{
  "n_layer": 13,
  "d_model": 64,
  "n_head": 1,
  "n_kv_head": 1,
  "head_dim": 64,
  "d_mlp": 192,
  "vocab_size": 8192,
  "activation": "swiglu",
  "norm": "rmsnorm",
  "norm_place": "pre",
  "norm_eps": 1e-06,
  "positions": "rope",
  "rope_base": 10000.0,
  "rope_fraction": 1.0,
  "qk_norm": false,
  "attn_scale": 0.125,
  "bias": "none",
  "tie_embeddings": true,
  "parallel_block": false,
  "init": "uniform",
  "init_std_qkv": 0.0419,
  "init_std_o": 0.0,
  "init_std_up": 0.0419,
  "init_std_down": 0.0,
  "optimizer": "muon",
  "lr": 0.00962,
  "lr_mult_o": 4.0,
  "lr_mult_down": 1.5,
  "beta1": 0.95,
  "lr_head": 0.0118,
  "warmup_steps": 200,
  "schedule": "wsd",
  "decay_fraction": 0.262,
  "decay_shape": "sqrt",
  "final_lr_fraction": 0.05,
  "batch_tokens": 32768,
  "seq_len": 512,
  "doc_mask": true,
  "z_loss": 1e-05,
  "train_tokens": 108200000,
  "steps": 3303,
  "dataset": "wikipedia_en"
}
Each number is 128 + 32 x the weight over its row's rms, rounded and kept within 0 to 255. Layers, rows and columns count from 0. The size above them is the row's rms in percent of the matrix's.

# layer 7 attention value, 64x64, rms 0.186, rows 57-63, columns 0-63
size [125  91  84 105 113  95  98]
[[103 142 146  87 169  93 143  89 124  59  88 144  95 128 100  84 213  73 115 144 144  85 124 133 126 175  74 105  58 160 139 153 100 165  94 112 103 113  76 124  93 136 158 144 100 125 123  95 171 112 157 135  94  77  97 102 124 105 133 103 119  95 140 121]
 [146  79  87 129 146 124 200 124 102  83 115 124 108 162 123 148 100 108 105 149 153  82 150 156 133 121 138 139 153 112 157 158 107 132 136 118  91  44  54 150 136 111 105  77 121 129  96 137  87  90 148  75 156 121  76 116 100 187 155 136 120  78 195 131]
 [143 138 200 118 145  75 105 133 117  89 138 164 106 119 103 120 107 146 101  84 205 123  71 143  88 132 161 165 111 130 103 154 103 132 128 152 126 129 168 205 104 126 141 178 167 108 137 119  96 155 146 134 176  70 137 124 157  89 204 136 139 178 109 112]
 [117 104  66 115 168 124 153 164 159 149 157 145  74 156  86 111 101 113 116 129 106 149 160 165 159 136 131 109 102 125 104 154 109  98 116 108 169 172 159 142 153 125 146 123 159 166  63  73 162 141  78 103  94  90 167 145  95 178 119 146  87  57  82  80]
 [151  92 168  95  91 106 133 138 126  97 132 101 136 161 103 146 172 173 100  90  98 138  80  82 138 143 187 153 123 117  99 149 131 159 107 163 122 142 118 134 173  82 140 112 143  54 112  85 138 118 214  73 155 140  64 149 139  75 158  96 139 154 154 126]
 [190 165  62 160 107 154  89 153 158 140 122 153 144 122 122 124 123 154 148 130 152 150 147 106 117  85 123 105  81 113 162 138 176 140 151 148 140 132 146 149 214 110  88 164 137 160 161 169 134 194 108 144 100 107 134 127 140 130 117  35  91 125 122  59]
 [153  70 163 138  82 141 115 156  69 143 139  82 153 112 172 168 120 101 152 143  80 106 120 139 135  96 109  41 120 120 136 122 159 133 147 156 128  93  92 140 174  96 117 116 156 175 189 181  87 108 139 164 129  97 164 166  80 127  88 135 169 120 107 171]]
# layer 7 attention output (transposed), 64x64, rms 0.647, rows 57-63, columns 0-63
size [128  94  83 106 113  95  94]
[[152 144  91 112 162 149 108 144 132 184 159 175 106 118 233 197 174 133 117 111 136  96 123 109 120  77 137  61 158 115 112 162 172  98 133 124 115  73 157 163 182 149 116 113 155 134 113 120 136  92 124 106 140  92 155 159 125 178 131  81 140 100 156 116]
 [103  95 112 102 177 157  82 106 136 104 169 100 101 134 149 106 147 135 126 130 153 141  90  91  88 159 119  69 162 150  87 131 168 155 137  69 152  65 152 155 174  92 188 107  99  76 138 163 110 112 139 143 176 154  98 145  78  73  89 118  95 133  92 137]
 [157 126 197 143 125 152 108 112  97  91 121 150 129 173 142 157 143 128 143 168 113 177 138 186 150  79 188 108 146 103 167  96 121 124  99 144  92 171 114 132 121 195 150 160 148 160  87  84 168 113  83 116  89 127 116 183  95 168  79  68 142 125 153 130]
 [ 97 130  99 193  97 116  78 120 153 148 119  54 144 109 185 134  98 144 135 142 132 100 152 156 103 125  86 185  89 131 156 128 218 135  92 128 104 142  97 154 171  71 154 149 130 125 102 126 125  92 152 192 152  84 118 104 132 118 132 182 112 100 131 172]
 [117 119 163 116 123 150 105 107 104  28 144 162 119 168  90 111 111  87 115 158 140 184  78 104 164 114  79  98 140 114  86 161 145 102 157 101 100 142 181  94 130 157 105 105 166 142 171 141 150  98 119 191 145 122  84 116 158 168 106 112 136 162 194 135]
 [105 171 202 119  77 122 180 181 116 106 162  77 131 117 116 173 173  69 138 143 118  72 182 123 141 128  99 174 118 143 187 102 134  86 106 128 138 185 153  97 120 107 147 112 136 115 155  68 111 132 141 117 105 153 143 109 149 126 148 191 122 176 150 134]
 [106  76 112 113 107 130 133 131 182  97  88 145  98 141 135 140 166  83 116 119  81 149 153 120  71  76 178 143 176 125 100  99 122 122 153  95 146 139 126 114 105 120 153 115  97 167 191 113  74 163 187 101 194 125  89  64 138  86 182 142 119 114 149 138]]
# layer 7 MLP gate, 192x64, rms 0.314, rows 0-11, columns 0-63
size [104 102  83  92  89 111  80 100  13  83  92  79]
[[114 121 137 103 149 113 153 126 149 162 155 153 155  91 152   0  98 108 126  86 127 168 143 135 111 126 154 147 128 130 118 124 103 180 119 135 109  82 108  92 156 183 110 169 108 150  75 115 103 127 157 123 160 154 110 150 137 140 203 171 164 154  69 143]
 [175 105 124 107 128  90 157 174 147 180  98 163 158 108 119 114 131  82 153 118 161  86 166 175 108  95 167 161 126 145 166  80 128  69 158 143 127 144  66 140  95  57 176 100 134 135 180 130 191 136 135 135 155 138 105 116  91  90 110 117  85 155 160 147]
 [139  71 184 160 160  87 120 193 102 168 120 145 173 158 152 128 158 140 104 146  85 130 154 144 161 102  99 193  91 159 143 103 112 135 129 113 103  55 120 143 145 167 148 133  95  75 141 100 126 130 135 195 118 119 157 139  35 142 131  97 147 111 126 113]
 [118 129 131 137  93 160 152  99 168 124 121 135  95 113 150  87 155 110 151 192 156 190 104 158 105 136 153 134 138 196 186  82 122 145 149 142  97 149 130 115 182 125 113 146 138 173  99 143 148 122 102  99 175 128 133 120 150 138  92  76 197  78  69 193]
 [109  91 125  89 126 143 143  59 174  97 123 166 151 145 168 117 145 160  96  47 144 168 128 153 152 115 148 197 110 153 117 110 142 173 109 119 123 183  91 124 144 154 113 127  78 165 135  93  51 104 114 112 196 166 115 105 114  93 134  87 123 111 129 101]
 [144 119 138 117 129 129  98 181 130  96  73 119 134 126 141  60 105 137 127  98 174 134 167 165  88 139 184 173 111 191 111 123 107  92 136 132  70 115 170  64 167 132 166 181 133  72 160 138 181 179 136 130 126 103 134 180 186 112 124 110 125 113 142 135]
 [120 177 143 166 182 145 144 109 113 123 125 143  60  65 148 132 158 121  88 114 151 127 113 204 131 124 144 172  83 132 144 125 129 172 143 174  55 169 103  93 148  97  86 140 127 162 130 149 124  85  76 159  81 160 133 144 172 169 148 112 129 139  95 170]
 [143 155  90  60 153 107 130 134 117 130 123 130 104 138 115 117 104 139 130  82 131 176  60 123 137 173 134 133 140  99 101 144 148 172 201 158  86 182 137 120  85 147 131 130  87 101 108  89  77 175  78 224 112 155 163 139 143 119 166 114  93 108 124 134]
 [106 137 156  91 147 143 182  84  73 152  64 173 103 126 111  94  78 163 182 142 137  80 150 146  96  63 123  99 125 147 126 117 132 118  94 161 113 101 142 136 134  51 156 171 107 113  98 127 144 170 138 158 120 192 133 101 101 130 174  86 155 104 166 114]
 [153 147 100 153  86 147 151 141 131 137 112  85 136 144 160 146 154 166 127 110  75 116 123  99  62 110 123  48 109 127 121  79 124 102  96  32  98 106 107 140 139 124 114 167  97  69 172 126 111  89 151 115 133 146 202 105  92 116 154 117  76 160 142 136]
 [121  57 138 203  97 147 120 128 111 109 105 196 129 107 119 106 154 138 136 102 163 134 131 108 126 154 136 118 108 148 151 129 162 161 111  72  83  61  91 107 119 137 186 139  60  88 140 152 103 110 142 116 134  62 154  47 100 107 108  92 104 131 126 138]
 [124 151 107 126 160 119 148 155 203 181 135 178 100  83  75 120 142 129 184 143 120 115  94  72  68 130 137 162  97  75 101 143 156 107 160 120  99 101  69 151 106 133 110 146 130  76  93  74 156  52 134 117 141 137 136 121  91 139 133  91 132 158  95 134]]
# layer 7 MLP up, 192x64, rms 0.295, rows 0-11, columns 0-63
size [ 90  98  86  90 104 110  72  99  14  87  91  94]
[[120 138 165 112 147 165 139 128 133 119 186 132 215  95 105 124 116 143 126  45 219 124 119  57  99  85 139  84 120 125 147 155  81 158 182 104 168 125  97 155 151 141 149 112 125 153 158 129  99 173 143 139 127 165 139 157  95 155 113  88 123 113 120 115]
 [123  87 139 162 104 160  63  92 122 134 111  71 127 184 157 135  99 128 153 114 119 184 107 107 140 134 119 178  84 181 172 144  99 110  98 126 128 166 123  91 168  70 162 178 156 106 132  98  62 156 133 148 134  79 167 136 112  86 146  72 134 124 133 164]
 [135 134 128 162 116 112 190 124 174 117 102 153 127 112  89  86 109 100 154 157 165 142  84  90  63 107 131  72 128 127  52 168 161  88 163 134  82 169 174 130 118 144 134 130 116 122 128 176 158 166 109 124 143 123 204 153 138 119 129 203 125 146  94  97]
 [151 165 146 106  75 226 106 177 170 125  91 165  69 144 100  99 100 132 111 125 165 110 106  97  69  97 134  86 116 139 159 126  76 165 145 133 100 142 130 161 148 108 138 120 176 169 144  97 152 192 124 135 107 134 158 107  95 113 109 104 135 123  73 166]
 [142 149 126 144 173 146 136 122 142 114 125 130 121 128  96 107 137 157 111 150 101 171 160 107 154 153 130 138  79 206 145 121  66 167 145  74 196 165 123 112 131 149 140 140 109 122  79 162  86 180 201 117  93  82 175 193 115  86  97 142 137 124 142 168]
 [120 114  70  98 107 139 100 147 103 124 175 149 173  27  93 111 126 123  85  83 201 147 109 121 106  82 177 134 182 136  81 138 136  94 116 127  92 123 106 133 154 119  88 125 137 159  58 124 147 163 173 125 126 117  67 124 122 136 137 130 113 101 122  85]
 [140 219 116 194 149 102 142 169 145  93 123 108 160  94  65 163 124 139 114  44 132 145  69 168 149 113 126 113  86 118 109 141  99 142 151 167 120 115 134 130 131 104  95 122 154 151 171  98 168 102  57 168 125 128 128 148 123 126 153 189 100 128 129 100]
 [104 144 117 134 201  74 159 134 158 120  90 121  92 130 130 137 171 104 135  78 190 113 131  85 171 137 165  81 125 104 188 133 122 178 115 120  68 134 112 153 105 139 123  71 118  87 105  95 121  49 155 180 157 102 147 128 105 101 101 157 128 108  93 121]
 [163 116  88 124 139 177 198 170 129 106 125 134 123 148 164  88  93 143 107 190 106  45 148 143 123 123 130 156 130 113 122 143 159 150 128 109  74 188  76 137 165 204 142 109 157 100 110 164 151 121 118 160 104 140 175 108 162 124  81 113 142 114 129 188]
 [106 184 117 169  87 140 160 141 128  37 130 115 121 132  93  94 131 160 111  77  82 117 137 135  78 137 159 161 123 154 126 175 117 135 186 144 137 160  88 153 121  73 128 118 134  92 122  75 169  88  60  88 120 147  84 131 174  95 111 113 106  96 142 152]
 [141  92 150 108 125 163 151 109 159 132 132 163 130 187  82 128  86 108 156 146 113 161  96 131 147 154  94 166 119 188 158 194 135 107  85 131 111 116 142 161 101 132  95 104 125 111 112 132 161 183 143  83 156 195  85  74 165 193 126  90 177  95 153 147]
 [180 108 131 183 108 190 127 121  68 138 176 110 177 119 152 140 147 117 108 158 126 158 106 146 129 118  62 135 157 123 105  97 158 127 153 108 152 152 207  59 103  97 108 133 131 146 120 121  85 159 146 162 110  86  72  91 130 152  78 176  87 116 109 134]]
# layer 7 MLP down (transposed), 192x64, rms 0.247, rows 0-10, columns 0-63
size [104 100 105  92 103 104  84  89  13  92  90]
[[131 195 153 147 117 174 114 173  79 185 167 129  82 101 125  67  76 160 142 134 135 137 122  90 183 126 167  92  64 162 127  97 143 139 101 117 139 140 106 135  94 124 182 113 146 119 124 152  98  92  81 109  98 134 120 110 124 157 151 120 170 155  53  93]
 [107 141 146 160 169 119  89 126 171 109 134  93  82 154 106 123 134 167 163 148 109 136 116  96 135 141  76  93 151  97 103 180 116 160 143 183 127 141 123 137 169 177 116 187 197 128 164 154 177  73 146 149 152 138  98 132 102 120 118 180 119  68 202 114]
 [109 132 153 126 163 144  51 129  91 161 110 191 142 185 161 137 141 111 151 126 131 140 123 164 120 104 145 189 132 125 145  38 100 115 110 175 155  92 133 142  92  78 156 163  88 133 127 136 125  86 193 180 109  68  84 127  99 145 130 134 133 137 153 105]
 [142 152 114  77  49 161 115 138 143 117 103 170 136 112 139 161  87 154 166 109 130 130  97 130 111 175  67 138 180 127 118  87 139 155  61 114  93 117 167 106  63 135 103 146  98 153 104 123 161 113  91 157  95 139 154 120  83 135 123 165 108 205 168 159]
 [ 74 167 112 109  97 104 124 122 139 153 119 142 140 140 145 101 157 100 160  90 153  59 122 171 142 118 157  99 172 116 153 122 175  83 135 135 127  91 138 199 144 104 159 117 142 106 125  58 113 113 116 134 111 142 106  87 234 169 133 161 115  65 142 106]
 [ 80 111 132 119 151 134 121 123  97 168 169 156 159  83 120 134 103 125 124  89 113 135 167 184 116  91 123 105 168  81  74 134 118 136 193 142 149 161 132 139 172 115 120 174 219 193  96 115  62 133 135 105  89 130  92 156 119 135 123 124  61 154 120 124]
 [133  81 169  87 134 113 143  89 129  78 144 144 143 202  71 118 114 137  99 186 138 133 107 135 155 138 108  85 200 156 164 127 113  94 139 100 120 117 168 153 119 105 124 121 145 125  74 173 125  94 178  98 148  94 126  61  77 118 172  95 118 172 153 154]
 [132 153 158  99  97 164  82  86 134 114 166 169 151 166  71 130 101 159 127 147  68 149 151 166 185 133  85 105  90 150 120 119 115  81 120  56 158 136 157 130 196 107 159 110 168 170 130 133 132 160 169  66 107  90  97 104 142 104 133 105 134 141 149 168]
 [183 127 132 150 144 167  99 242 110 173 125 138 110 152  91 151 199  85 140 129 156 132 147 128  85 153 205 151 171 114  96 138 119 167 165 100  56 133 137 142 126  79 115 159 123  95 125 115 107 138 126 133 126 142 180 107 161 136 153 156 123 141 129 122]
 [137  81  43 150 110 162  92 137 121 212  77 100 130 125 118 127 115 165 134  98  42 104 142 135 127  99 146 154  83 143 118 125 153 140 169  93 112  52 115 117  98 109 155 163 145  98 127 179 107 134 141 138 121 137 117 109 126 125 125 176 121  79 192 127]
 [112 147  87 154 103 152  95 155 131  73  95 129 126 169 109 147 118 130 149 169  91  86 127 155 107 148 170 120 140  79 110  99 125  82 142 156 123 165 115 152 115 101 104  80 165 126 152  91 126  90 121 156 120 150 171 184  54 136 136 219 121 102 204 133]]